config.toml
num_key_value_heads = 2
norm_eps = 1e-05
warmup_steps = 332
decay_shape = "linear"
Each number is 500 + 40 x the weight over its row's rms, rounded and kept within 0 to 999. Layers, rows and columns count from 0. Numbers have three digits each. The size before them is the row's rms in percent of the matrix's.

# k: layer 10 attention key, 256x256, rms 0.0736, rows 27-79, columns 0-127
# q: layer 10 attention query, 256x256, rms 0.0748, rows 28-79, columns 0-127
k27 119:489610527525566504518512524502457534460500521544496528506499533404467521524515506509452424552477508456448519500512528533509533528522500503518441485513396534500448441402505463495574537578505525543477443471462466491509480507572533464509445526518440523427490450542534511483487482556508535468466567443493517528476538524515490459509417508502464442489442525446553501478543465510510406464492
q28 090:462489442476539480564505512505438457521503507483498496466464497492562505526389504535523497516464415510524524496512520479464516428555453517514492517535438524583536435534492501480542496482506517456497509506426498481514511478474512540489511530509486416470505482586461494469460505458503432505539503524502447515506513492450472556504531504549489522558433464495464489456547624536563516564587
k28 083:466414388505494533520476532509513445472548492467473540519554536410537449514546511537503555483452436503538493478501475502518481467484470536556430492484504464505534533491495475474468500500428567520517514507478587480479418416523520480455479480529537463459452459514548430471486499464481544510512508544478516496524425489539514569471532533512477469506571532468475469609517560494576512507512
q29 103:460428512522523553497405577512558440498533501488502465422491558476519486445480609457522483531551592522552551481524561484498472538467505424435517519517588521455448461466445396512479427467497414402551588480549457495463518540471481489396543490504562515556553519447486476457474541457517521472540481450525494560467426549547501541481545514471440492525516487492479559483445484470514510527522
k29 120:455491584463551528491539530528506474469479485564445489477535494482569473519482438489455564491523506511520528498485514515516405495442531422522523486551486453458518481528421435594551506538568448499527518516556462531491505543509522520479566473564505567499543505457525537502503506477495568516465497469515529471468515533507517405488479519446486527460499505535564570474547531553495521446555
q30 098:484599471455473462515552460535405527515532497447490561537467515446530489537464556505552480483536493492548581503472513432437532481517528526543557443440528493507405474445532533523495489447569523503573453449479459461523448463526537538501414582475508449477520535487552467503527534537506485473564514459534456511513486448498438531458503521526566486518475489544535464458494527480460532465477
k30 105:471489489535504485495548441499501462458501474408544588502520471473486492453566483511453462550476440490508528468450513577515526436516555507551459549562429487446520475474521468498471469433428508534539488417535507469475467491523460472482421486476545455471439533553532465441535478526498478482494530477392526476559529507511508587493513525562502456546526558483495483599511511517563416502445
q31 105:494541495490517400461512580515440450515474535538446464506433497491459512495505548502477559453473515478469546507562492521497484484481494534558480503485482460452440465448514464508507529518460571498511567491462499451447491564554559472500541536465546381597483484542481521518444487467478539450477439553436464511517554487495477568516506443571527559490468475458468487520536500464502455422549
k31 103:533535506504482511454447540551535529488550461493543572461526537415446511497528508506531483529500516458427482550496493512573484544497472498488451487515483565494466509398508506501469520545428484510488545545525539470549464538547465450468464488515509555515555486469452464535527535507487524475511534488558575508494492506510500518504471506474439479459520606526510498544443459552528451444471
q32 099:508484489496489520541481491486482425494555466443443515536488513499532462498560503545396457584544520435459449494580503570518496522507428423546518497514474547461469463523503472435578581519537509551488438474495508533524481486445540535532513459524474437518507474529555449442426463536473541473524467529481467534501441523527549441488541512488450471490475460500582546529546538548535533442534
k32 100:534575498501526548468488524506583415500591523516543493410505415462447486503508592593486451548449493526431473503496492483462466512568514479474507496502471443445426434486442429541469467472501498473497466483535552560485498578502460510538471522571538533528432523468469478497500536512587521475467399569448515443512474501553506552507530483464477526465524568469513494547485474563446488473550
q33 106:497554486436546512529528535492471464503571460529511513467489512517551475499430488584484498506430470525506559475448543440463499565479484526464526512518548519427471513470443494487492457400496461533521576526521488395473464487480526526531593583471555478524520492486514565465528501542495508536504446515501428486522460438444435570441512459453480489536492504481521496508460504481453487560438
k33 094:409471537459446528469462428532535470492497522452495495596476546471488459432593492491449538469492468532480533522488512547475469498515510481536450487576487541521597573488599525461470499514480485520519496443425505436538499525543457486552474463567533484489428475548473465458453501503500462499537538529451547529432498520515476542559493440539483500528566445489470440571481519518563504578450
q34 098:494531496475480505519457508498425432461552428463469484536467499499556487528535483544384422547496478448460467504458553576514540550485421472500525494495484539519447462506480445429605559476555488527467518438492473452521482475472543544538504482559449431546544477544565479456457473495467514488549468529500468542528460466508514525474517473486435457469443470490538505516555524517539503455490
k34 087:445463490523496581476505509551587384510537476448515571493541511421492526471550521562499399544511467504441479476462513518525513534528510449494436504540470510486457458494461478537487482484485488469501460477504561469486498602483490469462496465553575508490453490476469453480438591459556529451511483592438530470530479530530523513539513446512423413530505584491434447519494476527500544472513
q35 103:514457484495475517420447470493472455473506448455538460513469566546510473511539500516536462551472535503500481479501507449475467563547469483529545540510489527515522560538523470499548478544601537480500469456433479500564557457417527478528431470562488448516493466568508419401439518439498553416545463490534540606479429527465524512524510506438496421557491487440472559430513519462502440508549
k35 104:552516494520511574512511561500501448519517482512478548435523567452513455517527550509482505540478483460458507507476523487530497554544450486445475521468457462474479470563437462515565588507487490544437646455518568522522448547537523485481497504532517525522525458444539581531504567495544493471467443475544518561539560491453507528532480447447487503490451491489494461479488532541490522466517
q36 108:463563438481543476493513450479471516514510433468480523483459443530550524550461478486428484503470425445487571581436507423427499489449493510492504427509520484464503536521514515476513573401548529492539512540508455466515502402476560530559533559498560433503524512517565529564499539483517387496520479432452463528519574434482523546475480468477449470515507465496496469537572501533519488461488
k36 116:491466467473513458557552384512456488457553464499498583462448502454519466461547434511436471493455463457464499491506518473449469464545482509541458501469483474550472581461498493491474516431482588555507441507520527435547479510564528465471428529449548479453492434509489478420514517474475466460477472516399517507531515474567506507459521507527528470462551572426430408493557497523512447451477
q37 099:529489476480490553429583435509580536579494567540495520523561483495426519486499505475550558493505488516552521421429480480472474484494527496530538545432516494490552531498506562536458475526435492498537486571567517482455488496557479521483477534475559574483484471485488517524535472489526527542522564460594555437506461500572496547471460526459489538496521574595497423471425478441458509488481
k37 093:488454461441488476543563429474473521460531511501521514574497545586462473536533475440499576520485446563441444400512494530490521461421504510482561504453516483515550439456562557417478481474464577488491556472511406521464505429551490514568553505410459436562526543486521481528482475555467488542472535509473545544507540495545448517490589553490549565539467435462549523588496481484526513446489
q38 103:475498524508479529540453523465512407451530473485531423519519542543490515502481484588459478571421523531514445485491521520518547509527487529510533562590514564529509477484449447479592493482524507452475430495396510482469534502448493520507507492520504496516467518554456480448432498522553547466489453512490518486450445567468472523506512517480404472538447516474468533466548548477529522556554
k38 103:526402503494469550502504541516551415467539521533548422486495549475487510491482512538507443509533498524463514454476541473502492517503439391451502537492497562479507510451466425473460445515466519474473525485414555451506434483488512494496489490508532540498537401455487475492454584492515532502529439536503483500502428543528577526491492461480435463544587479535471524556483560519538534460484
q39 107:477439508491483571500510500528500535449491511480525407589552470473555535477528401515507492432504570556511512536475491526493538414536559493414520472563475495501564498489516454600484482511498504478465476545498451471555484557500486474489517512522486538409462525569485550447489482507529481485511552503503483412480495485422519427575458557517480479532477513538549504436542519577528487517536
k39 102:517460505517491486507535489495488497552475584572505392573482471499517509543408563531559531421475470506514555453471485436476565493550530562517464524505520507563506568565452496521522435512522505510472473530432432507491450495448418552500512440513483507516502471502538508502526478445474533466529498476527437504497430535457557500537569456583453565595508474483454472542567515449534491560576
q40 124:480492549506520471565481534523501469450535435532509520479493456462478483482512520510500477512498456444469472536513497506532457510469473495529485509546530460462462517502464530495522486456428462515498518544545513438441465585520497504451541469463503510494514479448497520557572464522456475536501450501503483554491548477498397573493510462571515495458475497441500483504525533493537571551459
k40 124:464532538499491516535460521516511491469538465532529545494474492505507542517468496459516489573490510430511463533515506468440408555486459464470497479557519485514443487489522507474450496497510377468583438551519526503477486468448508476488502550552493519492455550529472438541463453509509501497551490436589530545430510495563453505530474563494470513411464519526510544527465558559508494557527
q41 106:491508481522477489506415587460501479618485469526533461456498518505477495535512494502431538581499487497580510399473505428496486543464470516450554527431559462491536481452503504453512541538500498526476494526423530448475565363487528444568468503541478553456528486468464528447439477515541598455502463470508502573553515467487514485480503569444511444500483446496458564521522505456551474489566
k41 102:544478459438561468508436551436496503496535493483555490451468536457477499554488467483469462544503577484501463498454504437518488427472495491496515518509538482514560449432566532517507478508455555486516445526594532510574536446547533424495503539432462503529544444552451539510494518494498439528570465549497547499557481502518460480512509500453510429438441476479489488445563423483484543511520
q42 097:491536549513480516491479499480536483467526525488530512541538477446486458522459557474491504444443518514515499517442491518457555467541562499437489468480517496527477510455510468533499479478520472453541522518509519479486450494535463492517544568496504515424446530528491549525530490513580445538563577503544501480493494543578476521506452531494461523548499594539431460539508524430481516597466
k42 093:468490431491461484508469458519499458501497508462538491544493520547490503527601480479484497473511572545532456497561473502462609414508494448509524578575496549515516533523557436472531465515442521495461513518454478494431506525560456493547467416406490529487550527460506469450544560509496550505504585539430490501490415528531575475449530516523495491587569488555431473561567519441549518503526
q43 092:462517571501491485616398528457465470427485451510518484477454441478449497512394525545492417553497491530511477521521548521533507528464483541558506483534519539529484521461431453438526472457487471526464503505462520527463479555456527506545568528468533468535480459532450542521595459526516413581501504448463516521494533527483484529507518499525499533509527503489486505497532532502500522536478
k43 086:510498478539460581488485502508510486461545518483456484443496501410464531479426507551494438530448499513499482544560537547497495495483478436452439444522435442491484539419486458538469454565480488452527485521459562420435514494526509458453469488566543567453457452474503439456457511561506545421491516554516467468504506519499585471511436505504495492470548580472451460596457568540534459480505
q44 105:521553553565473469485456539502539505420429462486562436452534522491468514486557494474468433449459521540510529514496480450465555476524539540517490489535480486492510495485555519501494512563488544503515413525481512463462461521454488488569504579497398556559531522540504531545546546483519492498425520468536505485464594485552494482562488430507491476535547552488466548468566566416573504493501
k44 102:536502487519529464607489553412524536565464456457543531525505486510494546464480462500521403508454531474546532522509465517491574519527472480480529481495547535540467515543520530415454488468496556574469449550511483501512566580495508504494515473388482561520579473535496557586473562462521483482543509513541495445539514444484510503474529526496465455503492583522491550439497447431505557483523
q45 099:475524568499501554495528485432546473478460513490533444590534469522487529517450506543472497537487532596573484443470491445514580457553559547477554517522504547510492450420491459534546502498506546445491448481449453506468544499516499539500491560488547527520442567558545508498492512497594504545490557470511516434497436493470515493498482561430463507572482598538496474465491467461475526501512
k45 097:500420559450434486493528482491515476519467546523494420493512559516509490438518517529494485498501471611455518441476540530535599454491530473444501545512523586486557496436474433490525391515453534482477498451480479497474510561512482555518535452461527516517532454460463501465515624465479522485525538542451498492479422547478573514492574464513470506611594512520483521552493514507522490451532
q46 111:494489498554448505524459511452510557484485472538472553522485496401507501534535461499454509477543516473463475513519447519516460509446503547467455423472564482489457515460509462550454508477513486519531525447499551505555466452485532459442495486604539525451490453518531492528423487520506454476514484520501472473564624566515503486487498522590540467431544532533477528564496522555504481523461
k46 108:536524540536530516490436500453512505496512553464487466435466481500446512493513507478517518534451538474527496511404504502519521507560484496536485510545470439427544569456452465518523539564422527505510459482458542501454481554524450500445474473512538569534469583493500464511515515551519551445451499553500457449483509568448534476492506504467527496502442581412446427480557454507479517534541
q47 106:471518450518495424504433493534459497560525582497422537432489499506489442524389495515516484458542469500534579534506522502402474485476450462505544469523491530499496497511505474435505466477474465509526491544513557606520479499501537551543530545509532442521509460508535505512479490495438493495562500525467469500548497449484514512523545577473504502524524475512520520541471489587476466530564
k47 112:444544449467546498474579432528488544487575548522476483453463441431490411507455463511451549481426459492533543586539507572575469450459510475551444491461503433550523493499528501530520498511504563521482440501498503499489530411528500451543460504634548478465485497554546459401529483531488470414459571523430438475475489446529468474572447566547535540464499517504489462529536493462497525549443
q48 111:518511489468473510467528485537547448469520556476536432495512508546460523505438560496536482559414503535568491456492505476489513500571520486500536559523492487509522491506477493490565440500489470418498534534513470531453532494546445511499522555433491531494465541492438480504516489453555574549497504487553587516428419532584509572491492516424466499535478532495420461472475495405471500494566
k48 111:482438405463456504553526483576486466513529547504502518510501610533551549539495445476507498479563500516462450468566485530525471446482511453450556533454497546533490422496575524514535451497451469488429543485531472503496468453476504476544536446438450464526556431475527483511489531516475530569500541456501523546457462473573538467487561552493478495524544411549501537537451552518581501469499
q49 102:474512531495473520518608436543486489465498467482508469557542423509476491478495487546550515531483504454505457543458469582549525509495492522518484553547475534456508497518470492471506499447480456473524469602488539477434467584501507518505525482431549550446400505485493483565593417553500467559489551463550495521436477442490436526485483474542479493485462523516531419485497567471550575528465
k49 104:487457517499445538542537500590569459434476518488580458551526522484533518472473511504490504506445487521489460472552560494475520539479518480550521526527527537514460481472498458499472438461479491422514513498468544423462463483454494520400476522500548487501478483496493435480484494506496527507542521476493479507471438515573480544436531519521490503555571468488492500600439622532569503500464
q50 101:515455508527509517513505501419555546513446515556460558516469495485494496508573534441490488501551504475482480462533525525546486519548479482515444487425476490475545484509499531504485482517381429511413562468600558549476530495560485513443532412466504528513551500499546489541485486483469473549519537510419570456479526552500567464513514517499530502454493553521518450542444470580450526495470
k50 097:489580474493460502386485453475513559522523483513434472485480467555477489548500473476515615486512545549461486489511494496492497541469457475418492415457553471475549431498524575548505489569523497458562532481573411585447549497491538596559572457477511484522491567452448482509551506513496539544469545540479522520469546525482480437546541527472516615453488467544499521451449460506423537492550
q51 099:503526544455502524492540435504465494482518493547518504461533484572477478487474447532509506515472447499523535506490503449462512541487502533595497555511508517486481549522481472492555468477465507538478456479519558476478486545513518598498509583448557544475435507500492497531638475537466487570458539474553519483436402519560478536490499451499438528495508554486477440478509522430496473522423
k51 098:440463513530465514521563481537516464442511556480456513556520548507476469432536555499473520493472403565463521535574503551514507538462540495527453507512498519518515497523566518437480456500527500460483495469423489431483518487460530468473520488511575502511476464512518477438446542514515545476485563502450499527452554485526528518475500503524504473517479428438470505584409568541535447516427
q52 100:480450446468485536534579467584521525584557578483449527524491485533579546457542500460578515442565528427496543436493544576490461486505512432469501506491404480539503437552516517578503452559438483486499500550587446511498508537495445483483458380507436519495557542477548463534482531515467524468528519499468437468496513434462519439462482535487561506475500468556558473534439457535513491544503
k52 097:483484470515496457528578484488423548486462484527456464498538460531517471546486469456564503451521458420533510463468516563508476448506475497556548462548495482513507453602480505528569509474629446463542501482567395537532490429438479543523514516562410494488498561520529487513548388474492520532483481467476445508485527487446469491536536565554532582529490412555536545430510497474484502573489
q53 102:466545527496508489617398599514520461526520468481488481473485483410555482461533526521456443568512514486486497510540519457504484520422452477538521506552499471470535428507467529459485516509507439558460517506471444447454523468496452459481535468486441454554552487492515464492516546499477548486522425466482475541553492487454443511504559457512506509502504422438461568509546541506574542520524
k53 098:443517509484565505493461500476485467481523479476531535453512544450511582492421463505488464561499545498511495556492479481507466496540467453504468487542499464483465496579522591477473464472523488479559430542626529471548524508469518477472525574551455531474550503507458481528451511453554490515486488471564485465474502468521411459515503492503483487406468514565525523498512488531532511555545
q54 087:511510468467469569521582487541495526561450565444488485524568442510554475499456447544491584431557566474516488479537467545488568447521549517514523504540475528478578519517521446532442467466492442472476463555482527518530432545525546528510490532497592531466487562539484457554573518538519444509509603461485489432435478493469517431533443550484474504582456513535522450458511522505505521549490
k54 089:522443531526502500490565452505515468448448590580459371497528530501547449424462540546549533444442465564502479506503530539475611484521536524610474528532484496487543506549484440524523450440514528496481465501479453458476464487450471540422460459509533486490485461517534418437496496507470505463483596473476441518478451519484575489525525458582475577583495494457484464552494524463501520497466
q55 108:491520535472510529547563519483495475479501443492515476530474479505509515479515504568452454554439498463476465535572517561531496497490506514537493502581523520441487511540448491483487505489489464570524454578493552445457428570485532539458562499448507530500476502470494536542543465517456481545518525482504481523486447489497437494494525452527464519512464467467510495585533574519600586527492
k55 100:457490525541457540452505534604554425463531506513526490497504545435464498469489525530511460534456501530481480563533479472442461539511498484514528493550540479488434501504510488468456409494485468444557460535404554455531496504400524489470469512543542522551433550493507417506476518523549552470474522488545510562416506503566484524528476472520471509508540510439502510542441535562502499540536
q56 105:462484507475497500471488482510462460526488535504585486485486579601499495515468540520500486531431462567537536427456560455500503561479477535471527535520532525528515524500488464481578464500507462565460508506460518442486532473471496482547499546470472494490484479460430527388496562492499545510485480500547508499491402499515543565486514455451447480582454492443430515462506537421535461501558
k56 100:452472477505482508512496552545494446439508570519461574520561579446497493531540438527462466435534464472467494506549522460520486486416523459490444516502489538578547499527513511445524493540518540526444560463444494450522521440528557426486509469502469492493514372525469549486420519477495502536513546507510521559492470480521485506515456422488454409497476423477466478472500480530554500521425
q57 094:529568518495536457397567440502482577533449538534506556538520463533454449488459496444535565403490434506523529477438462483470472488472528525475508510420525478488489545485561534530471545503466523509573534547531517454485496501538472494497464562474506529435468532481496546566547469523518474524495538528517516489531556444535473508501454506542566502483521509560458432509439481389429490496438
k57 081:505476534462503452548532500464443596483492474503538519599509498538469445498584487381473529498503488481532479491473526521544557457492521535607541504527571495521564487509589463461494517505474527520506519530480465481483541516528505499512445504400461493481461475553499518489563435513444527514512561483479543472554510493496485519439537607512512480572505484494476489496538491449541466484479
q58 090:472438463502487541574393536477534408484557512524510445484486519473529538481503549538538482519450520539506533490521519483486483405530514486480550473532525480497423468535483466520515488502557463448485551516428430423477515485496438464519517573473444478498521502476451554438404552506522495529504436519532407508505449560484507539480518512496439499559475447440479556483532600452528492532592
k58 085:460441458493510472576523506521452437463479523571442494507540470503520522502547443563535501446562534477536477490520450444472468455534503452542538534533475493544443505546543488442482493549536458470476472486533509467522500481522437462492499463563492518516544463443488509521489519508503475570525459460553508520447435514475505469534547455529490485510568446585447548510579515481588488514502
q59 106:496444540505532453557481532517558470500540502428516472457488506416447542489491557494505508562461585499520475495546533519472540459532530448422462501523468483533464409497495546477438448529519458525514446493480470605460464537515442465476494385498419507525516556484527430526494513512507525450550515540519471489483441484557394467518533559560550512476527500509546512466498532512447545531490
k59 104:500544516435487451505472434480464508553491519470575454510478525530542529530502507508490470528473595502577503525498448556446498462522544476404484546561523528492448504505532533487525494554514397504487467532555488540464541510534507501591523494538443473515529582509512501465504421514535442538561505421528494494412480513515429530454454545476505475492510473563609527521514489522485524508589
q60 094:456462463519443528521411507433533417481477457486512467483507537505518519531569465505418448642499492504509491496545519457494483513506464472527501484518493543493561511512483531461524495523527516471461491502504479570532576481453513509516537461554519483555518497557522434494419519454558527477522438435457563533468509527443576487491559527459423485509496493495544551473539503560527501428535
k60 090:553498482439518505464478492458541475505543491504513467402437510497516526569466469529513519508485480526444507471491505502492432526503457483383525430384458445516486514498454507543525499495460494497483532435568507519544496506526498533547560480526447543517537473449482527531509541452504463507478399532495505499535519516469501470540526477428533540391463508470541491440527485540423528410587
q61 110:545429567494508541491496486478520505492431554454507510502528482473464464501462579548538502496474536553506424478519537523509572497606536555499493538475516513543524484466504472543489411487447500487476477453487567549486449557518451544486461525442489509488454516529484479503541529513521507502522551556561542439476453561488461500528513546501524522555495579476494444449461492492438470571481
k61 107:475498521482439581433494485505532472530474597520448456557513574518509478489520557547510531468481506536491541525543508554531573530502516493492467523525471568458583512519520467490521416548471479511449545471395471464411473513489487513557499448541559498531498423474512447449496519490475535498491631532522454512467476487473534526487506485509459523613500466500481507601436585543512480556458
q62 102:463408477500478521531416575508482377455527425507506442450463521514572547491503504522428445568493496482501474464521536518506456509461463479522506500556502536487507512530472490452563472493506476487441539455468479503522531536441533502517544465551486488570561423527483465428424529479511515463489433503457471533504456502483518508461530497451423475498486468495538571510525537568561503487555
k62 092:466477478497523514499464534522524467509537463525442504448443479465515520600463465562490501501520478482493524479489508501514361514494476463431501480450467457513462504516439586505539554532591421449474465471517507530551506484526489504503542533580456555511529520526520526538430496468547480493507347503544499522475509498493515450536481502475502496406481485482503528430539450525451564472518
q63 095:534551513494485481399503502450503503519463504557547476512524498533442562549469559461534550467440490534544529429443506463550460526511514543485541537435542455539501530444518554482480523533517495445507576496512440489486567507493527474554474527518507479450417458461433544441472453485563532541456506525563570537471515514521506553520528546468509516491485522509508448477433471416421442429513
k63 095:556441472440484479543447575526475547513529457522498473554496473533415534571555470472545505508584547521506441430550510454548485436461521530475545486485512506529535452396520516453491573546448497459442536457478483517491526550542478490520526475428451505493530503475490558507504556506469482592554472534571563495587489563476461546493484519481543475462511525511498520510472468527517476423520
q64 096:474486583499482498578488467465459479493605545482457472438539492484522488554485472510497467477491543544491478532530472471468481492511524470520472491504510492395429446493525541513548469415544426461536461512504473480444520474474443480502476484498462528524488508438487540496415417512491613542464449506516479526449459479565470460452500453478425480498452435543509517528504565525510532488436
k64 118:495519437472423511475410545552481564496533507448462439449492542596485433489480492495513482495590569544520498476510437614502493535486501520470466448494501535563551437496527471518485489466529481575434574548500481461471507533513476526562552454513474458495521505504485530626426493540473475531520538514472464458469521427554507448525477420462468523485535500554553587520526508546463522496530
q65 122:417395504469526520504531528491470491474416488474553499549506499511379565525482463511510590512507521522503523591507475494455514524471555503537550515542522505471544514602487511545474468559504486465523473551497468458484490500484515507450520503549526550437501535519474525488536522520537458431452539358471511468496472531427406489515500514433530581547543480510545536463482526514542526525488
k65 108:487534526554510451496477516486480477437593558500494500526430470482515552520492471486472543471410547495510526546542524482569515546530503492516503527589471471545596512486473544550507507548462588497483433458498503523495500482547567520421497415486492545522557486472539418423516473466484515458437448527469558567447454542467558474521461522494495494471454504470545470492421378486543510493416
q66 101:542523537476484454554529523541408468468527467465440551553486505474442495550556516463472489542502478448465516485523533518511513489472454500518539471523531506438550488508541564510545510496482479528511490527527501488492518484456390407460543504443428431481456497516487526468485473484468498536377474591527510494544537493484528519422548476468457511490495421423463501540576501430472549551500
k66 104:455489564531488501491420543508565519470525466511472491458475434543493483453493497479528478457519509540445518481512433511501512562498541482531434427496476566543488570508455442533505450527533514500463496494447565501508539550502530566499557437571501493469523410487491515516535517461493505389460516527474393499463507505426432521459461434568394557518519520542549561509519508546531450480462
q67 110:545546496525459464500515484457457504495624544483519537532506506471482523502462589482480491466390498458528566455542520509520526497490508557510510528455525535491524502474509527498530531533450551479435428561530492538492482464573533458533475548486475479445514455481527409474541472476513592512489524523559580534458423558543500474472479561475508483535437515474440457593524411540519488491514
k67 118:487445495490457437513514536491516494391524506488457433560487452467503502494550434474543533456445453495561534522625447493545478478466551534437526510551541459490549508445441522577509514502497550490439465533446504533479509524492523464437487451504529557475555471431506548406534572460480448476514478468547515543530496554498543548447421576612489515494502550499521541504456497551499476488524
q68 111:544545490579451555450525486540553527479472508518426532430514514535497500523478560514555417531489502435490494548513490546513480497551490502588528500503516551529523468511522531558533530508491464485515531528570573515539509535504522534560541532501466493479493523500496434531548489508496511492487492556470519527426503485517484515501436494573544445523465517399533501486491451533527533510520
k68 110:510543473550488504529474467508458551453479467454463478489544464441502549486566498464485518504489505443558498497461400571484534581582518573496409474495460473527507551532504538539484477448457490459522528457478451522492557443480394518458484519523481492543513569534490487484538408559480525449424480458502451491515498488518433448483590456476563513524513504454561478484463522494495527495517
q69 104:523554494576507495449430535414519534524479558555532495485576509514500516439456502459547492523472437477497512497450499473548551472506535522537426534532478536547544462498516412479558466581452507494453512392524498574499550502519549464433530469512515476519508428555466498446523514548496540454440483475497544491475466540503480482598539516494571530516554474433517504475516468467564518483497
k69 110:440550502499460421570525493489409473479537483491599510489494413475522513512547489486572448543481432467522426503590478519472443488569468478550520561549478482505570509519468495433520442462484514438504467547530531510516509503454545497445451457479393550509523499457531542504518516516490470472549476540523543541489557445527503527408472497574550426468526512457438511522471489483510467532505
q70 105:525553521547460474514549462536473482522448548537457522409525530592568489523477458504568457485510465515483467515546553555404481525502451471471539503461561487555493508574412472559554535419450373412517480550558533540474546524484442505530523531450426516483453560479477461493524486494489449518472503547524546483525515484464461457401508423546467505470454484474488544439508595473468477479519
k70 111:524533506504504517448490486523421581574441468483522473460485554515486473499473522468521487427533491475503494513487491536481570499551524497525457436463457485437532497552511519451419523484520470545470504473475498445459510557505452489440454461501455466531504544542487514513475447544492484474408554542417502472483465533538499476421504499526512521526519524486510501491504577468518439509379
q71 106:523536496506529485397490518464543486472537534600465491440489463465490458479510538523496531549496448455472476465487524451452499527508471464504508536439463534489496431497548495494508544457516524452456516515589541542494480515524535469454511492545509447459561491515492478508447415479546498495436504584534587545451513510531552503486466480470523553466493488513577481513482464527494526444484
k71 109:481540485534544464420511537519468502525488449457507486463484533480425559509617469486500513475569561505507502496495502496512539538536490482524524493559505474548460461428558530527445516511440556479452522454474501520553490511528539487412539488537498514577520501473457542448491518492511540471553500463412547462548527522570538440563463434494525432506523618475498474446463383483473480454461
q72 094:531550428479497494483582507465526492517487503486517531519484520496470543483552501503495440523552515619497453569486487541542524555543533517431468477526456537493517597494515490441470519526431502487515508546464419480437466506458499508527376454470506456522454415503513513546476517496564498539447455439505567418488505483392489523571485504425486509568479489461525489454469418504519493475486
k72 108:478495509540504421550559532542517479432515436549508525505488417514585466456491546496510508507513514490498531548491513476434489465487504524552452486528498480452552509536447509509546425434558447519557497503475415521490510514452502523562513514511491479458434573489529461459503483467506519385447491410495517491460496442502562491441549516608528552497482452482555515503498485509486517498519
q73 106:452400472513538497458391541480520487529520524519493431488473508502518561493503494502487506495524526484467483493466500461417490445473557512498483539550470512489514494575443434528513498558468570453567492524522534498541548513482467507494561537494498511488566454473484516472523507506450491466522505505441465496478477533500492495450475545512503493498502502455519614494492525487487483466555
k73 104:497503500463525533438470477503523487551487519537497465506516527463470473546508468515446527558498482408504440443542418416478432581507432444532436535482512578511430474437494458498498525508568506506455506492462510505433495488513516468459538564498464526533488450436428461577498471559481487622514469483470505538502515456507520511508445546433535424464522594559494517504488508480535463476555
q74 102:487512516496469502508383537544477476480494464478479472475489495500459476482477519492585531484501478466528465546445489472500463511471552519591518572553530488527498503522409497558516481545511514497498462491444546505487544497452485499481496527573569561525494541499521492521620529542431501460456484428517466545453479480494470491505489503538560519482563513535438540483454505505517430524512
k74 100:531452469514552493450572518449570536547554499501440433442511478470485513538452403513459496577497555522493440452484425455467504570535443508452565509496457441498499479573520503486485533481502527521517522525525549539493486500487496472480539534477505523501540496409504483551443574545526521577527469458525439515473566481446553528551497616465517496523485525443479435458525555476455513525546
q75 107:459503562485550468512423489496527515484495452543527499564478443502529533456521493464548538432427496485526603496451475505524431537526523494519510529523501456510534502508539511624528444460446461479472532541524492574534497453512581410527497539461520529556518463536498486466495466451466576471573458465506483525495528442503497520474537571558450514460457525502459545466433503503544509482527
k75 114:438473549564534558567446521532519458529521482494531499539534468539430472470533469523462535505497518563454478419517570446512518523513518494534534492490531497580549505491518489556445522536473504482525491536538538486492517574492488516356518498526457524513477509514523546518493505488554479542536495525552592464524464700458494472501462519467518507512469548466441435456523501442478545451536
q76 116:512545429488487469494499468467476495510469554468517529486552465485566535475500480484536521515434428526490543529528536442457517439527524503532542586509478535566531573520581507548595484475448449510513467524519496547550549482476587482502520528487516495557494569536477471507515444494522511492498506450499523470546586422372510487497477505508555434551471464516503481458503502513582521523569
k76 113:457486524571523495472433433506439510520572536476532483474509436483472495480543507499537472467508502493495543479552488474507518468592516522459508493503496464565536447490504568605535411495507552464504516551497439444483482454538475426465479446524454464526492480485545472527494482447499521423521485594465464481557379468515507523480516447588501524464486452478463466443500455507522474526487
q77 113:552557511485523464461477455418464494503501478476490483491535452461486480524502576512522432551521467485440519483576564474516461496523428532434473458470444498585481455540493530487509542537519442501499481434516473537513547511486518470534457493502455504483442482545534481505432472458589486503567455574530541506494463458478463565481495461476529504426448521399558474475529536499449516440523
k77 116:476507528454495510517458499550502479510518483426600508518474474529481416431563561505537430435509511471408541483553565518531504490516514467572441515508434489567527541503523480504513487425488531577472547486520478489531563577517542500479430494550524460622455559562464415458406433505508505439507563536517523464489428498568541514495497451428474448497573526510507454542435449536505522485449
q78 103:465457512418521533455477500533543455506549500468597486531541572488535482482597458498492564470515499476506550474478556524522523469506521487556477559548482548514500533514534494519535478490589525550524446509549385545460486433540572499482483483550550514502508514520430461453427562398579552502477472494446508510437505494564502478527453511483476461485523465503576537490487471449517526514485
k78 109:471444562489583482567453524493487485434454423526490474468467470558570378435542486485486517538581521572484590490478567515530503468469509461449495470511551516523542460477524495521517521518475516548500526453538433537548454512536482494526528462498507513485600453550533478483532459445487503450465513501465492450531511503420488484577489530468479597479498524451484490465540498473471476463463
q79 109:550621539459504483517503479560532514531543523546516553496425538509532485498530595509454483538518523520550495512504476529521479538513411456499461437491487471458495448453503444453509512537509466527477558509507492493431475540571526525534484508513512504592520464433524575484437524477544525539482470582456573496493545476561460504524482503435448531477472558471476515560457472460500528477518
k79 114:583533515506482511546505580540531467459476515499496530485540566530561401429456498509417452500504518436450473551522548436452566466434518481577535461549482512453520428543481483456471529418581459492507468577539489492508572554488478552435477470427477528504456479537492503503453457522496458512458493496446574496505504550493500394499543484496460499521471485421477533476507546492447547503509